config.toml
head_dim = 64
beta1 = 0.95
grad_clip = 2.0
dataset = "wikipedia_en"
Each number is 128 + 32 x the weight over the matrix's rms, rounded and kept within 0 to 255. Layers, rows and columns count from 0. Numbers have three digits each.

# up: layer 5 MLP up, 768x192, rms 0.184, rows 260-273, columns 0-95
# down: layer 5 MLP down (transposed), 768x192, rms 0.185, rows 260-273, columns 0-95
up260:143102119150157124163168134134104101112204153111080169119117118083146108116131118117142147127093126116163080192140080109078045100131073122170134095120148140110119141097120100139063076137113105112111087140067179156127134125150184153184107080093097149149160075157153119107170137159157142109
down260:146150160144139163158098173131140137129108076105113090129120162148198147111131129119115088148205144148079104116154205110121156129102098132095215179094133096187079192051130177134054077102226082060099092164142099058089145140161104079141139151114100173128109150113093163063087151092121113154
up261:112145125194133122195087165144087115086167105119106156144123104145101152125153155087081149135125094118135112144136133079116135148108151132089111139111133154067098108152160107052168102112083103140164117153205153123139183150110154172171103083095114121130116191125148161073106068182200046126
down261:180105149119089209109135128107118139111125085118150117173082139162146127118143151098185113140106100120160134138089109125105164101159103156154140101104152119186146095133120162112118158168194053127136144101091121111149096113122117103058129156135104165114131071099127078106119179155165176142
up262:124150094127154149202148160083099077154165102144054080133078132082117139115089119100141127125141074165129088133148092136116134137145139128135168105146111189115103130099125068139155135204109090144145147144126097145113115147144118104131116126123125144144171138112160124134181035137153151081
down262:089129130104118148106114105169189113144124126130136146193143105150158128116107135160100136138119152043109175126130083122156099129067114167123094120181158127105135091122138146123087162094168163070074146105091179100097169097161168054173148129115052174094096175139109120148147140166159108161
up263:160168136127124142096105201158115143070046148133120107145106138117111141116143160075145133215118150132110120108099162084153119137139112126068095153143154111178084163125134098084094161123144129107159126126127134149146123134181164089146094204133098098104203125143111135149116196086182121141
down263:160100153182102104160062061137133143111120141120135133131098158162146085099039179139139060151124135107112136124183125101114124101123157173136155121157027127123196157158149114135171131159145099171123067188190147146119157171060102111068119175114141115114130145097177135129094142163099155115
up264:137143105127106141132190107188166045137126081084060147154138148148099177130088121091073139132121107122089152144170206118200153132139126085123139222180135139133144144091154155125125128071153066099089116092165107148128181119095117106119123161163154085134136105173139093124041159075136103160
down264:127142139083090233130165149134182137162147151162126077140132074061101202070128174137150114122127161153124105099077169098105130144141123146182178138118084189110132073118173170189099158129191152181130117089092135162156101123157106103127104162151110190146083114117126102086154100095080130145
up265:136127143160122096111151156086126158160104076125078106133130118086129126140203129096116144100111122173141100090175157105137142132047145143121126151156201132104090118080149147114137147125164163125200118121169111137132188135184188147097177125161106164081105078171087088103186158097083120117
down265:079137163154116091191218143075115107145153151119123110124056131148093173117096098129123134141094165171185154131173071180169135167060147142127135152212127120095119166103114105078054138124153180170120119190115132112083111150177188161099136133136212125084116118092116099058168155075136113135
up266:132146117091158150087107096188126157099160126139181065113122106134211163137119121099108118120086107141156097130114115113088128147113092124135133123175135117133113118059153131100144164125146122175104120092154092083087074145169080162145162128153119098171084150102121177123164102125150136116
down266:125101067115201158129141152136095151143180137138135089106139117150105152131104099132084140104148138193177087163131195112159108118067214091085089176158177113153109086076114129110163189091147139125114176170172114065094074161090117158127158162157135106069110128137143147073077158114122099147
up267:117142190141139140117163115104124161150154133080134088083098159162087120123133081144078198185137141097112127130142091068085139132092149112114164168106113134135022131131102161127118071137093158104153138127109152138146120107115121187112143143110108105011149125130108135116166154072115134150
down267:129108102099137158171063149153129069056166180080170156182099105113166094159066140139088090102127094163167109050122099110112094110174151162188143161069118095085156198085158206068133098124103177169121147175188076145110149111115079093157144129060149105117126131090120092148156090143115125112
up268:094143147125154140140105086126255151172132065138112150156151112089155181132142153164161088098080116100045099099024103145196124091115154213130092200110140171172115080074099090099125136137131136179183140174180113089123118202119128204106140129127083142056117084110089112111142188084158060062
down268:096118160142117099152174119160061138116049186111140093125078120167104086142085161179144157151085097190118154121094137169087065175118155102101142112118088136153134095059116073101104171170158071108058126191100092175156125074116105145069117084168137133137176109128091101174099150115106101146
up269:155192130140086159109062145147130169175116161156237142105120139188085182141123116102105185100096138168161112094140151173142101129093149177054121131138077085163123179120149111092177119162149132186081087102113147041086109105093127104133072094129103160214119115120068189075122049100114171083
down269:131162168140129088142182108088181128125171155063086169103090085076098142070121196168086095085169140139141125188098159145105143180110183139125190127174080177244117208087176080119118175135109141143088096183121187095118164098107203124123045139139092146135097104153103158112138186145164148133
up270:176138115110193099185144097139142130128113075091158098108070137142131135197085066129094116133122120127130151145170123071117142103214158125152063105089126077146088196095126119173159145095082133109143110190173097120142109160168090140087165147075067096115144116172081077151063071118150150107
down270:122066087132127101110090168121173103165179068150096134176111105091137091111113128180167150112145143075149130096086152093132116119170111115124112111121164097028206091138132128118098136191089118081148152164174125133155114149193095133156109116157165164093129155122092154128079127152127155087
up271:093132082178113115116091088105129089158131119105081111172125124201154110119114144139111124106129163160149108162144107149101159184195088121149117101134158062058056104130129108152102104135099150159174162041072086189119162125110170159123155159189084103125086123128169147171113133078146124121
down271:146076149089111155128120139154125114105129164135203126149076176123102134149144169156141077116142108138132158112181140121096123141143116147110106137091165187152148128127132187135081185155131105151102165083152123145106129154171092158145097106108140128158116154125076133115131145122116146121
up272:106152096138161100157099125101103097052163108136117124154111128134112102069147148123116140137140102120088105128228182146137101115109043198126137146152084116173144139106099150111161146170050117118186147091112075169169182154222154184143096196158159099139164136131083154108197155159114093090
down272:142120124096092132091171149117108102145168165128184155134146199108106166114124153141166159147149082115108130143091102096094092161115184180132156106117151128148172130093120161156117116103191128146078146158117127171087093090115149090134171113136102143159105149081120061066110121130073143129
up273:080152167143173097161087133152108146141093124115150081136135118094124072164094127140132118151144114084173139128083134145121119131120159118092170148149128121156139122124067113095128117122153098166138144111143110187147125147112070130090119120133173100153135132115119150054145130077124132099
down273:169142122123100113160106167147140110118125115102135123195128142120118090165120115167117117135141138100156130144119135169167182080109107148134138153160138125116106106129152142125083139119111143132182164118150151130087105169147104109171090095141122129137141126128108113136145166136102124074